{
  "n_layer": 9,
  "d_model": 576,
  "n_head": 9,
  "n_kv_head": 9,
  "head_dim": 64,
  "d_mlp": 2304,
  "vocab_size": 32768,
  "activation": "quick_gelu",
  "norm": "layernorm",
  "norm_place": "pre",
  "norm_eps": 1e-05,
  "positions": "alibi",
  "qk_norm": false,
  "attn_scale": 0.125,
  "bias": "qkv",
  "tie_embeddings": true,
  "parallel_block": false,
  "extras": ["capped logits"],
  "init": "normal",
  "init_std_qkv": 0.029,
  "init_std_o": 0.00683,
  "init_std_up": 0.029,
  "init_std_down": 0.00342,
  "optimizer": "muon_variant",
  "lr": 0.0129,
  "lr_mult_o": 4.0,
  "beta1": 0.93,
  "lr_head": 0.00743,
  "warmup_steps": 200,
  "schedule": "wsd",
  "decay_fraction": 0.726,
  "decay_shape": "linear",
  "final_lr_fraction": 0.1,
  "batch_tokens": 131072,
  "seq_len": 512,
  "doc_mask": true,
  "train_tokens": 913600000,
  "steps": 6971,
  "dataset": "wikipedia_en"
}
Each number is 500 + 40 x the weight over its row's rms, rounded and kept within 0 to 999. Layers, rows and columns count from 0. Numbers have three digits each. The size before them is the row's rms in percent of the matrix's.

# v: layer 3 attention value, 576x576, rms 0.0732, rows 292-327, columns 384-447
# o: layer 3 attention output (transposed), 576x576, rms 50.4, rows 292-327, columns 384-447
# q: layer 3 attention query, 576x576, rms 0.229, rows 320-383, columns 384-447
# k: layer 3 attention key, 576x576, rms 0.231, rows 320-383, columns 384-447
v292 109:536476554495465467461512530506517581493501456533522496598445544550471435527504456458434504531516551490544525569470426526486477461470457496525553481530535564425466500483545471542510437534512470
o292 101:470480495471436549475503470516483460494517515489538509462569456455500522507527506513453468411475457470557479464501585489491512486497539492486517504467479476547422446506449501504494495532482487
v293 100:550468506469488529623599526457436507475486492473492493526545495493495412509439539491413409513498516518541547591563484473529550473531473508481525550459454542484527459533502595466469515479468492
o293 098:491520509477465442465515561500528444427457465576517514532492525526509478480559496468579561467498510490471472505506553486546536475415498524427532511499516463554507583438515509549519557476482512
v294 110:519558596486447553490430513479540534491491530526485490540561556551538478468546529430524527449452494446518446484423478524523470466556514523487494582504460450532478498505550511398537561526421544
o294 100:518486523525506476519544473541465448559520477502563563477511487485437478516437543504495502473530534594461541404570470519520552490457492480501462467454492576461488539512467479510417494511425498
v295 109:586465533472486470488514560549495510554495470507430485501490434558495487488547505507450425518576466504455501499540544520423441508497538480501494525572442552522437508530439502423495495557529455
o295 101:490472485565456589485512540474474522478486526460531491468512503495429428522408532504527568500513499503519537495524500492557548486490555511523522486473595472498579456473560494521513436505429545
v296 108:482534470481490451535484443405452572479521501524516507540506535470535489536478511498517492533503498499459487569516545491481582447569479565486473501483488502459489474448496527513535560487553498
o296 104:573436570451506479515504538564568494468494453558490491503502456504487495524459475438468506527518470597544447474433454487456467487491472465475483493529549518521477477509478563526473516536555503
v297 112:489517487571469428480494524589491571529432479501549517583538503482500503530523503523486547523509485503465494499449427462479469417479468464465499533536464512552466533525538390541504545508499502
o297 098:490520505539541516487503390480510505486532458465516495421454560482543443548449522528539415474458440451508532560498499577478541542591557562508470533472458498481403524498468513498492505552487453
v298 106:498524580548517470598551474488479473493498461483480526513444585511575558445517482482428460484533590570453509449467544534494505555486449453450509525518474483546512532502560492421439525497462488
o298 104:568513463479492524473548512480539552462553565484519540504550423515478474517438449580475547490426472480491446488483538488499541497485527520557489498438443546477529539492538512484558449547511530
v299 101:483504537524502457449510437474431563490520461522533426554477542527513504519581490451482472576493495535555558477518448538451371470504463406487450516470383497540512510475512538511528483459516476
o299 095:455501521495464485452536533574487482459409578497540489521459456472512477476417474486433543486505500466450507529502492477522440484542487558499461531511540441572496522493480550488507511540513542
v300 100:542480521502442483523471594479553454501486532521555508445471476595453508465522535457457530438482530440428485422497472494524502559512502518519488512614544514520506484488521478555542537500440433
o300 101:401508473444500513516551503517516491525569463512529504531563488429468483552473441529523431527513442449516547519505482545493487461458507509514428454450497535420508451505499564448477525526492518
v301 099:558434542467502521511458483465524463486480485506502439493555515513430532546526554486466482468449424421536505437491479458473506572531531461438499491486522544556482481492488436543508503447540525
o301 099:528503485480428459474475525490452578529516504500498514479473546525507477448466505494534505437569516523501554514508527509572561486393480481516467531489459440470500577547433498501448521544483509
v302 101:481562526494536491475547535472558575511497420466550520547516565450501545478491578476483508478462491502518487553448515533525447611611525496488477497529530530492480497432406495487494568494377489
o302 096:552490437447470438474411523505488452487513459528527452545524459494507551424507482496617510455585515491526506483497499500540470438417469513472523450471473519479494526483560512426474510489501559
v303 109:511521583482521423418517444579518524523491567502527529574506485498477544459467423497454471511512482534561493490525504492484496521478452429493510551552553483515474553480442479468617566446534511
o303 103:510444455514475502549450554509490502475498512543455547489551516431539432583410447534531507526500525471437490496504452431524440429525526597530440508520519542517589475515597531540451552500416480
v304 105:541458478455504462434538468537527515516483514511479508552589494513537480455573482497536509466502504521526453459440473500507499532508493481524539562535459457489570493523493473510566495515467474
o304 098:525500507487515467461528515493470414511528516399511561433418474532488494475423496490527420541526479514489490506546486529504575470519509534445472430461500580490516460557514515526486570497540570
v305 109:482519475477538499455450550553511515499509529542515553390464433481476472441488491541598613440502477487443502552432413507468434500491542523465404531484484486482507510567596509479591535512505584
o305 099:503488518433518464551515452473516499450478461542518493575525551512439597465485524500478460565473468497546478468612471490562497506527434491493587429509500489509441501525460510475428426465515383
v306 099:519440564586461502471529493515458561451489487514527441527501488478521510449522451441518459505441522494515467504524477436484572485437523515500577548517457475377499474471491460453534487508541565
o306 096:530515509486489557505400505495584468459495506535522463495463475497528540440468503464525541471535467554533493552450490540524465507529495505493526465492488480569482482481546607506459523553492430
v307 109:427586471489497484528413434501557503552463419476504547524539485479417560423587549451553515463473510543478519468475458491529515515461532575522531562561458520455457474452507530515449511507494536
o307 101:523412485492510547532517513505552513423516508485495471507481545569509498502465479558498544526502486448499463483558552504535453565570457495455452464509492513486498528504529507531496479498438485
v308 108:532497502453482447527408435531500414554530488445571552499471464485495506445543602428507649499497499473476481475532510487488527504409541536493544541492471570486531562501507484478441452493526522
o308 099:542394509540512561520523490486530545532485438501487492505543535507479512481456527502457468505468449444500514443517473499560480459488519516500499476479535467532432483532563460567488554450474474
v309 097:535556545495477544479502553528514482480522505561434540430496483556540469456398500492516498499516477501532513529530509574463484507489534506537547509434526457478484493517486499545488466498510439
o309 095:493530463493548479499527482536550530529542510533530487565540513557531499482525563496536486510541455478496503405525544470559490563462470505575461470473455536546552522454479442455454535478498538
v310 103:536487445496540585504473473537538518554539553518554486469477452454492529446507499523453494510526443492516540545474566467531527564496534578515493472457542562465568526468449510577525393393521507
o310 096:463490511463480443474458538454439461470484467469495552499518484505533596454449561511501506484468516543505450544542444459458500454550456532468599525563516462488553491460558553539471544532498533
v311 100:525590519513442494561493448510578462524510507585551546499547423512521508500490529476521507487461483458525531500445487457542483537517495567500499536476502519481491488475552436437502500488518434
o311 101:565391500534526536529514599504456502527485494543435467502494442501530583500504549507482484513508496463509436478523554549444481476484524508494490472537603479511515488552445517516454540539487526
v312 105:449488472476531505467460471575463467519574509511489473478508507453453513479489519459471557510485512463550513503511516519474484550417466510448508501479476479489505546496422521532461458446501466
o312 099:478506507499472466543530505528492531479513512522509457491472478600557531506505428445464506507542509501550515477467494488546532448451516483535497490585594498433449401446552530474527471541445609
v313 094:508496451549461509560466549550572533453496525457483570517573508544532506555487506409485599495462527449497479503521463473484511544570527461506534553434454502544474522489553456567504522504488525
o313 099:491519532436534506403453434479450557485482519483475482501460484464478470489564531480478450496444549509531476509513602498474531469478530466471474435524536488512545496511524549479491498484533473
v314 100:518446502552565441492545530447517484524541475489502434470524439560444535519517525521457472494548557536503566522531486492546500511551459438521492428523464510486514544530430587518406518521508528
o314 098:472493447437469526516496504526525436521511464481416572518570571518551547515497531540524469498466481462442502519500578564534478420506567558485560507487501505489463455446522512503588490469407452
v315 102:529468468468490508490442427472468561508475543517448567525425521507403490576571480502461563538522467443527541486466520533472517500571611445567473496497473505516506493539538497568525494507447481
o315 103:505475502545460446514482504546502445566562519498578562512574496449491487451427515479484474520492607500405517567438377435468483488420495560452482478511525476466538448539419524489550525485524524
v316 099:501512514498473503537478518494513461561473591471492474486490515512518541424435559502552412487492463551578528475497553595559480565465521485507486479472522512523478508468490445444533553510540493
o316 096:456469512508458519451500495556554567461499457530486449480521529457457470549600494473439505492494526449519476511447511439420461485513545498466511497541483543449594501510490480569455396490525470
v317 103:526532503499451530516498519479445516471480501514472487476474506575494593501508484445438453535547510487529546476540531495482458471519460520507507587429535506501502549515495520463531464530452525
o317 101:550521500521457490537505544527476492451490487460446529502493548556542534551517442571486464454451531523504482510428509424460540502428541532502518431572519564520476436505432450550445553475505454
v318 102:512552599503532524545510541525486505449488480543482539463472483465533544574466466491507445492509478533545493545492539504453498484472428478478489476468535509436515520529512541502535496488471536
o318 104:484481470429521463477469470436464509541442525504502482508505568507568554586484454497558497518462541456523435451504503496483589480480503444532500476515483439498544514499536469455460551463541497
v319 104:488519469489422464483501480491460529533473501450524552493530498532493532492543411446514495516481563489507507522444522563511471497537444472516524588462482489550526476467565487463532450456484450
o319 101:520488538467447502520544562492475508494490521470543474468428466452570518475501541489549529541507478559495483434544451506432502475469549542471465473471452473466423536532459467471448512488451549
q320 111:518536541515496547491535486562546467498526500548558470518497508467470452456462592474569472469549477480498502475517502473475548516493497599469526522461537588442438538488498507442473553512490481
k320 109:511464459436491490492561509485556477483526599510550534507505559528496519491555478508460456461497505495474480477471505508544527536461522561424537489440544491533490488523535443533553487470545453
q321 105:529496552572466469481533497481536535556459460543411500446519535458581475562526456513496483432522499562466472486540575531443445506498551515478541473527490481497539580512455399489507495498601504
k321 106:456516479506499445494482441555519487495509473499555466417541513457604464529478532516425424566543476564462471454435471549569558520489480471450452490546507485490449465431530508504498440511475553
q322 105:478568488514494481549547491561442560562505494501530477544549567538554427485561574463498475571510532492547442552498494534521468449543497477508553516459476497534493520463415413468469499440526554
k322 104:497504520592515549501539529497507559476508519525493518460502556469490472476484520557444496633503527442517480552503430541420465508460436540454464442547473465504486557524498535396524503520519487
q323 103:465448531492485537518490556554481532475524490570572444475574525555516448462460470405473502454507480464547492522554475483546480521459482602516522519525548472541469494575450478501547478522441554
k323 104:426486523498494480546426507496480519457474528524497437438470429519488522508562501513508531545495511480507560501524550518495483546419484530411472429484546401506518515514468430594470451442513509
q324 108:433520544495431473500539551542573490520542399460500519510554507493556472508514382510507454544483508540444494554497456449526497572530457610483486453486469465515528479466542515500492503560518526
k324 108:551483473464511475475528484489538412499486477548536522509470495564481554523529456500527595468586509495516466426519498461473517517445515467475502453502516552463444473488491450574563501470582529
q325 107:466517513472521492505496485473450492532574471469481445480475497495547530502484484475536407492558493544550510477525448467461475488497508545573435454431507529477451518504465540467444559493492478
k325 110:446491456423515453487521547479512567475468472544478536424525497509550534546502525531535499498514519513445512506492423586415444555497450499528470551459472551532585512533526491561629541537478592
q326 100:523541452486491522557484463508464469537497469505508485506510505443509596520436528523476474517454509525492493485510480493479515429551462510463540551529551571543498588435535515521461519380581480
k326 099:522468545419585515442534563502458465453462428432502494436514469457568540509531517587560498533503467434546458484491512518529518476472455499509463540466484508514483501478567455495605526512473500
q327 103:491535508529434534487514507528411522565489493462495434547512455519528548547522502463535547538515494479486466449530482577503533493532527506441625524519485482568585417427471455445509492468483458
k327 101:521478456503421555467504472494482566482519531449584407452507443491518534492480516560533525432569507453447450489426586575445560569467489598517493478547446515492472484407523470484568525496459493
q328 104:451581546497452571553481498536504458462531487476487434521484460523470541525467487454514611495524490561534520483518498501490529458480490454554438518516476509403533560459529519525538519463460490
k328 103:517517572479533519552548470482532476450511507631533533490533471525493482471435551457543484480500557533480481450523478510545509533481525573523481455479542467536462499441477518477546548511505459
q329 101:491501497453495492521475472453511457554536484536552518450554581384504506589461477501514429505515490436540567511580470418525541556502494556491446469423470467543551532546484470499529524515541492
k329 104:485528517469446448452484496484531505532506451483474526461526540436493461557533441492515549464443467486502525557512500490449474524434476532536499423506561480560438468513487559583525521508454547
q330 111:433500419460523482540430505471487490487509452407545473545532511521471526469549466538523566537552504490443495484457424458494462506535480483517515424521503536517491528491537510416524532523446532
k330 106:506518471507479518509436554446494501417562520435485489473528468466436445543524449457569546450458553524521560467486465450445498444514507487506495531569537460532500513485461533470496552479510488
q331 106:483503451485509482426491440505471477512530484484462487554474538493528464551541569481500522496523526496550503567518483562588459516502498547502484490514447508532452536486478507481530521507520568
k331 104:443531455432433459461473515528508522547449492500492467467572546524517500502507496556487524535466619527503446533478519454508511466527498432549470493499509520497565515526499466521428461464464465
q332 112:484519472526489446524501425444395482440453561515506566485558451476505502608521538482487454515527480569587645470575468477466455483435504526482506514509418446512523476459509427466511501502468543
k332 108:520478449519484540519478522444470448574518530477540485572530566549467506481507474572506536481510539498500515551551498460554498478398491547489511439520438513489510511529518444509531436533434482
q333 108:470552500462481478494580520459461500467387511428455525528532487534493596549472540522542575528488505516551517542571467549487546534561473492426514504503447473440463464570463448432553517466482449
k333 110:439423521555461544490528538579505516479466494468496451538470566434470564559552479421506494570453483505577572498532497524477509472525503516494495482495482482424544448541555495474553436572498506
q334 111:498466482455491547473527518500532543482489493533512492499534517525476481470525533567469471484541588478506518532457501429461488519518507428538512504431488588461526513453545434493517439511452442
k334 110:537501461410520529537457497581510470509542539549458438486607500509435379466463561422451521480510553529484526506474465563562538480549423476529531521557556478531554599495560555478412492515545483
q335 104:535471483521461548484500468472480517498548521561501535538475524465506408495440539513493519540519593507443481464446545534517506488507478508521491505547490595514528486458524513547504542433479517
k335 105:499506492478445516457472471469464528574429551455544610534480458482502554465431468523461472566442495417472511513498490523506497526498506463561491457489445463449438448437484499514534503540541566
q336 106:426386512533524480447430574433562536528497565466473506539500476501462475447496471504556462523497495440553513514452502459505547490459531518493395524437542498414484516403569607469517508525515537
k336 106:536443483505494517572495473511550520543498499522485496437499448511530521528500507540393453516547440537504449539502517488451539524467475485541443490504521470557464531404538403542551439557462463
q337 105:473500479477527557573475501552503497502418523426604417491486427426450504493540541442481459565490518472465519511485535529530550520516507512471516506498520500523556489416510499506491497496546519
k337 112:473396473493494466508509480518472514541421490422575461500476503520534531449517493492535524425558528480548587435489516537411558528526497523527535436487558517530507535475553532461556563458461421
q338 116:423530475509566547591517517474581477535428517467505460512532504531550531468544563466555444486509529497536452427473485529483505590494507493512472479522569524576489574433470482469483591512465503
k338 115:413425549563467471582499479500506574443499477537432506559490556580491504506510518491500455531496414520513548486462491444442480516517479541508497493525531510532547569473482469508571540523501532
q339 108:524479447544426497439549441481476499492512573553479504528438428495432428524535464582475510474504547596475535506523577512414538506495522479573498462460562428596420500581467481567509500498480515
k339 100:503498458474456492501515451479521546517442519561471481500542470499480563508543561520487475516439462575555469523488546588538500494452469542496487508467464498452570473410585501507500459528471451
q340 109:488470480541466467486557492455479549502459520529468453450503488490537509429512507533538506487472567479406476462528429546445559496421568567546446463472549547483459466454547549527512519473502512
k340 111:536515463497532534554500437449443521535527472539464495489474459508528554518550504517491510517506488488524609536524495436445498487438462497534507499456464587521563450517458457487549501467471464
q341 112:599504489460501526473532532488485450512515497501439513523478471466549457557534497473504429503503481440569459480457451493487552439511421538490557495529425507498504484532511520510456491455500440
k341 111:542504525500526565619500494458474467469525467493498493468541484569436443477547480469468438524563485441568563576412536463470522423565544524507507451565590473485501398489541537473409498543465466
q342 109:532486463495512491507543455494470497499588550464410504456483426495449519536550486462470515546486499538518558481470497530433549539516519536509478503553574476506495503521529441515568446489525497
k342 103:606548504563500491448458477473522542571438542524519465452560491457545494504526470519473517486515492422515491484449528507490513528507532516506506449547466546581517468561568454480466500539515535
q343 111:483465460500480519542504550465501436497494477505441465572466487504560546522514536596455506467509507533471512502541488450507521527493537484488461463468553469551543433512439456496512533471568469
k343 110:399455446457471534479486458447529448497454524516510529474541465476496493552533573498523453522522430522458504518422532476521565556521501543540456584568515500528462518549569539529490562450535446
q344 110:505468513480468525500503518515577511501513418464487358534514579490469532484500488517569488546395516434545508517478521480505473551431478509489512540518468576512568456463498507518575551411458475
k344 109:423493444534500544469508512564460544455465462525520534452525451545500519540521513530468580488548516561497447512595479508472499481508474513514553486501534537542537491458439513432541496385494469
q345 109:471514541469475479520532503540476488553499544517578517446509485483448568460509536517534549524535544491521494522489530456485472491533475512502505541432434472497500471460457458566440548514456495
k345 107:447565425499521500495541562442474511564534530542493470490488445577470477487508488515447484537526533539528438539491481536521428442546397459492490497517502487479449504458532473537416496495545573
q346 102:509428572505451473507463498443469541494557510499510462514439526462527509545428515532472455516474415513411442534466526406500479428486518526446539514481531543404428514478476537503511445509509532
k346 102:450388498493549476539498473442563458506470507442542498491501481504530462497487504450566400525506514525403446483427529523508503531522478537498459505544471466461477536547466454485475460436540533
q347 106:474526512463498552518484534474495454512525423456475475490494484448532499509529485461515466544506527432489489477479504579545561471431521522501495424517420464489489399473518520550497537532526522
k347 106:504481531499414539524454455498469514548565475494480528492527559408524482493572458520519491551477455540458580446533514477413569531507517508596545497428528428481581452496583502479549495512516512
q348 110:502450509534509552535548522455466577504498502607466528500512447445460531487474518552389461537440548515497480500551470441522457567556529437532536525442525486441503553481494535487447528560527505
k348 106:523415501459414486459513540498421533578516545573533417516532496456507462501534504491495454514455548464517445527530620465520519469484468463459480413377552495437461482499488492521507492535532520
q349 112:558502508551479542430496508456475481522517568469467498539497435514524481557477431525494517517501432450447426509539511620502483646602521516541480577464458472521464502505572418516484502467497515
k349 107:526513510529498533515472514478492459531493495486483522486578502539487555435403488505555521476484473529483549474534494481578541525515498536537432445415461474485543481446558489517507466559461516
q350 108:442470511516443487462529504503477483497562507561509585485517488482496487483518526475471506515526425483468577492513455493417507465515465510478414477578551520517512424526470590508533531457535450
k350 113:525508560519511520449475475591493578523492501472424523495492523484507547479546455499503502499490486489469444514516431523488558455512509433537544485515491522540540482477539486470460489507544508
q351 107:533528490551506565491485492473520485504489472464513485463467446516523459467520521493423477486535493469456552525450507508441437508517581448513401547512500543498502426507623527514485507552470556
k351 105:523491504500511468450523483473479490526490447503443572613410427550570459481547516504464489519482515549495548489448522538576415622465481511462488460522496521507517458489539488490464463532421481
q352 114:516472515473448559528530441427481520495506496471463520513540393474518474537512522482463453518579556511467600530429497576438463467489494522547566432507508576518463506516523512505459600495456519
k352 110:525490509455506458510552487489546536602508577521470502548591502478449511499469450508578528531507513422520491528403567530479504570492462471522467460507460517489554517550532509526566489502510533
q353 111:555487510522478465476561510507526521492471414478578508545540503469519474535498525508504451464503496462497452468549540520546544492550518528491513501530419537457484466501446494496558434469547523
k353 111:531484522530469511486451429469451542520539534410473459502488527509508501486503478489488505434549516430492502391489474513509527418550556495418524538582506463574433433559563482576474484492579547
q354 105:416527577446503461534475520472573494526467578502510488510453518518497482499530466496532503509508469522508535510599530396518522566452460427432513495501546474473546533473588529510469406555554499
k354 106:497472520574444435514383532543521487519500455537515474515397457475460431474453576528591461513558507473500479503566479472488454520475526527519458514456588495585464552476478441489542448485513501
q355 109:527434468480493472435514505469527556403529632517479504552579544499498493452495474477499412479551523566556508531529519455487510454492505449521534416526516575426433525419502428441517533438465537
k355 109:463496453515525515463461550484546476503517503432500510509519564534382433469502509440455554475474499482497481553523530508548480487530497561485443465510467467490525464417546518529506510467471548
q356 119:460385459531499501528504566518499502482507499498488480490507476526416607512528518476516582575571500448464492504468486507501490436481480504490382475464438552515541474471526487407522525488413414
k356 116:519490479525454559516519516471485411494553543518499478517411516470439499624553539506445556488503494525493561525567571456467473551546479502476445523561494497506544456459465529532459533470495509
q357 109:484449500476474558532504515495590492546531449525523497489510502519531463480459480537543461429443556529529469524527539525555452459510486466487541518475439474564512448531543495451517595451465556
k357 107:468496429494456532483501479557530571510490508510440490493554543519458529518550533499539506515531516501550483530548528498477494450451452497474570489479510567477509459517468470534551435488457461
q358 107:489488574422481522446453514438526523568556511538479590457457445492516561556540498471431527524518530492511501477490479499489504523508484466504465537549540564513497489534532546510453534449534529
k358 108:566517553497463498471653528592517507514518530460471518479504464555515456446455520482463461511589469520549556475531477548469464561553477589523435606520528474526472438483509494536463541463509496
q359 103:540516549501480465500505585591526452450499543564418536506487529487531467509487464459485512453520522527559449534587416531499503513473490539491568511464522522462509425557501515518434476540504465
k359 107:566518506449507479514461492525397534496527429511479513500539533493459454501444449474479471551520524469445506498463494456526519525488427504465509482471493515534470471503519515510459488556440540
q360 112:528487506559447492532537460555509495472552498530464528534490519440532465441436552535497494475456582567452500513543535565503585481492523455473577492492458525552474486507469426486457511519554521
k360 107:506552484579533522507468516534524568526531516499497521451569534522508558487493545490506464449419458471547453534485451452431511496440438503528453467496476542424494468521509441516462493539476478
q361 109:507529508489520573498500497532427458547508518531487548502478512565504449495465482535454471485480564622527448516489521494487569542448542529493479452506512464539470479560540459504456572507484495
k361 108:498478490446461564527466506474480569581523527482426466539585464564470574468480517492542497441643405541521487510520507469467585516552498491584466556499478495527562472441490569497450579507457544
q362 107:508495456479449538480513434585508457523569502582533400511525512571424561498470537456534470587429546528463543498490470458462506470514504491512526529555499582544517543557558522438413455513497517
k362 108:520481385537508458396568510476537546513492476512471619492497486558454458414538542482537483504474492456510480508471483493472534519528610472504508476516452498466555535455433566551431468493495518
q363 110:528499496462566512487506477462561541565480538507464522494553526591505477492492522504536509487538473487498478535477526469503470527551427461556515502441502500526488432464570538427533529498467582
k363 107:420473507455514567415512568466501458508444583530529531461485513559509462548515563440508500530463532525531459502513563570520514525477554469548439511488492485486540481499490458532560478488539443
q364 100:477563536558516507471517417464501553502500547476513459507456512476490474536481497518561479501411564542515455493520465487524483554521449520497448511492475423443487554525493509539530527445450496
k364 100:536485537515501519461468481512473455477599546487518540433501503482517484509471557495482443488518494497487416520432508458475445509469516534559496498477543503475470495458624511515569506556497516
q365 109:455512454523500500469485543399445544458476470528542501468502451476515490554413522471537519536545457443537494517440507495466484514458595477474561453440473506455508579500622553510478507460518538
k365 110:434471566481552540514506529531528524528544555548539519527500545549529552456454478558537467511510452510487499472505520565571495489523544483478471516558432501470492544486488514471442499479469551
q366 109:452565508504500503447485476548548490496497425510537506479444504501561562491478475467444523545522509517436443456520538496502499521511487480491492512454524471456521476476544575510489546557506575
k366 110:473504558541425556434518504491582523572477563529563498547547472480567574492476449517546442580534497445440500592504532526554496515491503589546566504497536473506543524530465488524557428526488503
q367 106:483487459544526458462501541529483533503447493450511571588506526502508542459597482539535531529491474545526506453423451588471509494539555489463476498453503563561482570411516522550428461455384483
k367 106:562487511522576459546544475408454486507562525505468487467426519483531516512506478570511480511500458565475496465495507489491466475536554469484480485519526561527546542567513473492364486509543508
q368 109:505429478475469445490509515486552537515557461520494465461531507486482448512579495495507427468465543550455516471519452560455490537546530513461478528499510445470397497526524485447535536496492485
k368 109:529473460466542507484504503503459528470454453537520510459486499573514460504496542547450576477518492504461462504525441530524515465523463494498547463461447512509550507452515485472489527518500488
q369 108:559515485516529439520521477509456556517466505509516539510501427534557540566485530552463495547451553493436478496506426516542547496508430411511491526538470487508432599522485422510464508488524542
k369 105:497496503502521527433515481518493450503445483506520485549505498507515517461478435489538523472485538496526523439543503503503459468515497487516560424427570469560454524557459488535484472460507520
q370 106:519487491476475490526475510530536519472466433435510495535526468501552488518512475518580489467600445446530560543542534471514410432491541513467488554476557541515486475484534531489537520496479412
k370 109:531539543485460513517475514484476426448527488464483536488572365485486555541430492511527547448544488518567480523531524539493490472446492470527478549647525488473406563472563509528568464490527502
q371 109:523462463530492543502565525407531458460534439487530456513486453475521556554481447514426486482445472429554480471484525491552560473483537528450530424564444512451523465542537513421558526492467534
k371 108:503569450491452430483587459518435524564517518516420499504495474518495552613562540499482500545437519517460629462522491506432458504450484456476528490532509478490545490495491493494439477502561456
q372 113:411524511474471417523511515526488504414462432504485479544445582631464546545506468521507522529461526542495469548488524445482486506490521441524456524495481495468533542521446545490484505503445518
k372 112:524433529506482423503483538497473488498564450536486506472497508488448490500511543486543488534501440549449450441478489547498522531479515516543488519495456512407457532539473540527565551600600524
q373 101:506478473475463459475463436492458388517494484537519470463482521468560519422500566417542475464439500502524512471527453538463559401459472460507533469531521373556538538509398477496496482442551549
k373 101:493521494546495584493519485429490527530487519496525563535522466473434552502457438510469528478451443529540565515423430435455543458468518619554528453487538484523386536518490479485489502525475584
q374 110:493514477539464537527481540485466533570521486422438450470474379459418470541482469515486567465498519441464500534472459410502582511495546549454542486588461491546565516522578473543529472528483487
k374 108:512511469500491500429603517562454449539478522548505483499485456532556443473453617458526550497529530511538514437503595533433599454481548445448485515454456421575466489534480565501471448498523525
q375 107:499510430480529435482516509575460484470539530494511465434539529504537554475572453504484550501471569433482518596484505483471468527544493497526513492537482438525503481544457511504506518548505518
k375 108:410535513524553484523448408534449500467540508501509555499545435470441506520540552498462521491515600486496544537491540495427429506463465545538473485571461519490534505495509530560417567505491513
q376 098:510530482460468483483509532506429451540499566528524535474465568505575409467495542480547557475504471551469418488574580549475460499484519502460505474530495506457509492537497441531480448574565478
k376 096:537518479524478451564494490501483531524435472458460554541485453522511544466504477527483472505474542549453433561515480515497544482484500489502526501460450523496458507522525428478525443530461541
q377 107:519549456494442513488526532510503553508471468446430517491544559517475454528511555479514465501470450464458504498462512486461561523417490523538492556517487549546499538493518609483471524500456495
k377 103:544528569532480463563480499543526558484499525514567480479458518422473484551486511526526526519550483571556552440539511464526517477473451513500473498507488459479559428525426577523453494511519488
q378 104:544471444538517479478554556501496494451544419508447467480493492450438488468430503458401502483498504493426483558504505481481574471445511486507443528541506456573497516507529520507519516452528516
k378 105:544462511498480520531486477540456461452406426504499463454549440518436430517454472436495448502513500500482540463490508455490529467484469461499474499506527441442454534478457546435516590451458540
q379 105:504452539567528438550524488489482456471438547479525508485469541486430515435436473473553515491488463395477440502489464528528498498493510537483519482463400475469525483526498533435571450505428534
k379 106:521485447518501530448512568624535429471495460538568497468442507460434543553559537467512469495562462510583501485504469539490457560500479495500521534503516468528419415486478554483535511518592451
q380 108:424538459436491539485574549419527528496489499468498521497545468516521518472513530484556460469479505505491548415447405533515519493454469508464445524445519444516566453474559579462522556498436543
k380 107:507521494473544526467506421488517493479567501450450486517388381567494522544517554517487499499586465516476540471475440563500531523516564506536486519559554524541548506479562483513500574434464528
q381 106:438503487535501567597526556467537481480500522525535464487536488512566537502522542505487460489450480567546501504464509626514550444506399529566505476528553542473526534485471504499528493538511572
k381 108:487456509516547443523472518553497555434502534475516613531569491498460560454507489472479502575509499440521543451492444450465542485502501555495466493468462483540531558578421463492563555563570521
q382 112:471463517492488557492450503535495583525447455511492587506519485489503565480496504478549472449511470487434493528477535456483475523402513493469425441493517513481567612458524559490513500504484465
k382 114:582491539514459523510500457550423485449534448513540560513474470468497468510522482499531543471511454525492456508484511562505456516513484483475480529441567559567524525446532453548495513517478524
q383 108:506492534506562567502490548480460562419448504478516546464581489632531440540499453504485493498560541515466529488463555500450470457528488545446481424411509605438484569497469492488494510487500427
k383 107:611524571508509532490487489623465496465499544466521499468503498438506506497535432498468498482528461527452547495433521515534433575556545505421496541444504541455480523543436458413515512516465545
v320 105:572544514519496493495504568493460460500501499469437510476488487521533488468487536476486445559466545518465484463433522398433483567527559510446441515518527493486583545501463519495475458474490412
o320 105:445479422487463479487503513539522456495491546592464496443436549479524584572577501503567509558476503534462582522518508612638491503536472528479531464434490552528459543515583478483518518520491509
v321 103:490449525542511477537439486526537542532488480447581482498530421517537434487502444507510511483471437521509499502454526539445473486440543453540537459544481524509480477539537520557489513535499462
o321 101:560555543484489499525528526460502472521472582533410522568495551510502542530554486482483526545528523541462541472476459501455548467465412507450561539481532451474578579421455551536530475513483508
v322 108:447573513504545547461490507515585506503489547508641444487479499455434498505492461437549463485423526403463442467544499500517522519502527525526521542475395557497515514495529562539514494558500498
o322 101:471449432498500462426491507425441450423459499482502513566517552481525517420518457606431547518520506536476547504453533455529480503495499520481554457550544422458483504500478415588586484498521503
v323 107:512522529472523543529562460496437585499514572481450561534515523518452512522508518439480471469500484483504461617581513506490509517515501515522586472481494471508488446452449518477425479508474492
o323 107:585467508551472470507517513513482491503500468529507406562536410473543452491565507594548511615551448521489550427442495498513508577467459422527524492454502526515512514511532497480575439491518474
v324 114:513555490483448554522397498471593481498540600543503546521518533522517491411405561546562548468509534496477507488511512447452531489464544539496548432475434512496503534517427543581554515434531466
o324 106:514433516512544571478552477470419439459543479495476499465570527510578536596545493502462501578534493472583560477516462484479521470517465464557516512552552544530520479518502540456516485593530561
v325 106:504496550494461524516458508528426442511494516548544497504510416490461426526524499443420549391502491446537563528513506490512495518478489463559497478536544543438479443463491481492524464497475537
o325 105:507492559487466476430553509504526478483474514528456521506484590514528542455545516518559514571544455469548486477465553591483536486562476588490516507509489491445514537510492452539514456439483519
v326 112:507526535603572455505457494529556522511487512541494540447488503471569461523488441503480568515483455420432518499494466479526449530452410513532509479512523558478548559492521509456475579470498555
o326 106:514493466441519464426504550407485515513459484484543479582557520551387497491485533508532489525507481553543505496484506446445550474479458479473541511519453473449515490394543593484509480488507464
v327 106:534463466510483472487500388485486520436515479434459508487524490462494447478485530520535422488446454480504427493472554454550510489438452459495472453552562506526554549519518508420461470459480549
o327 103:482492531497498533495512532483497553522466508551563442505424491496436461466514352462482482459508489554415555495488506494411473505485500552474515471468530564471488544568501545510475470527487522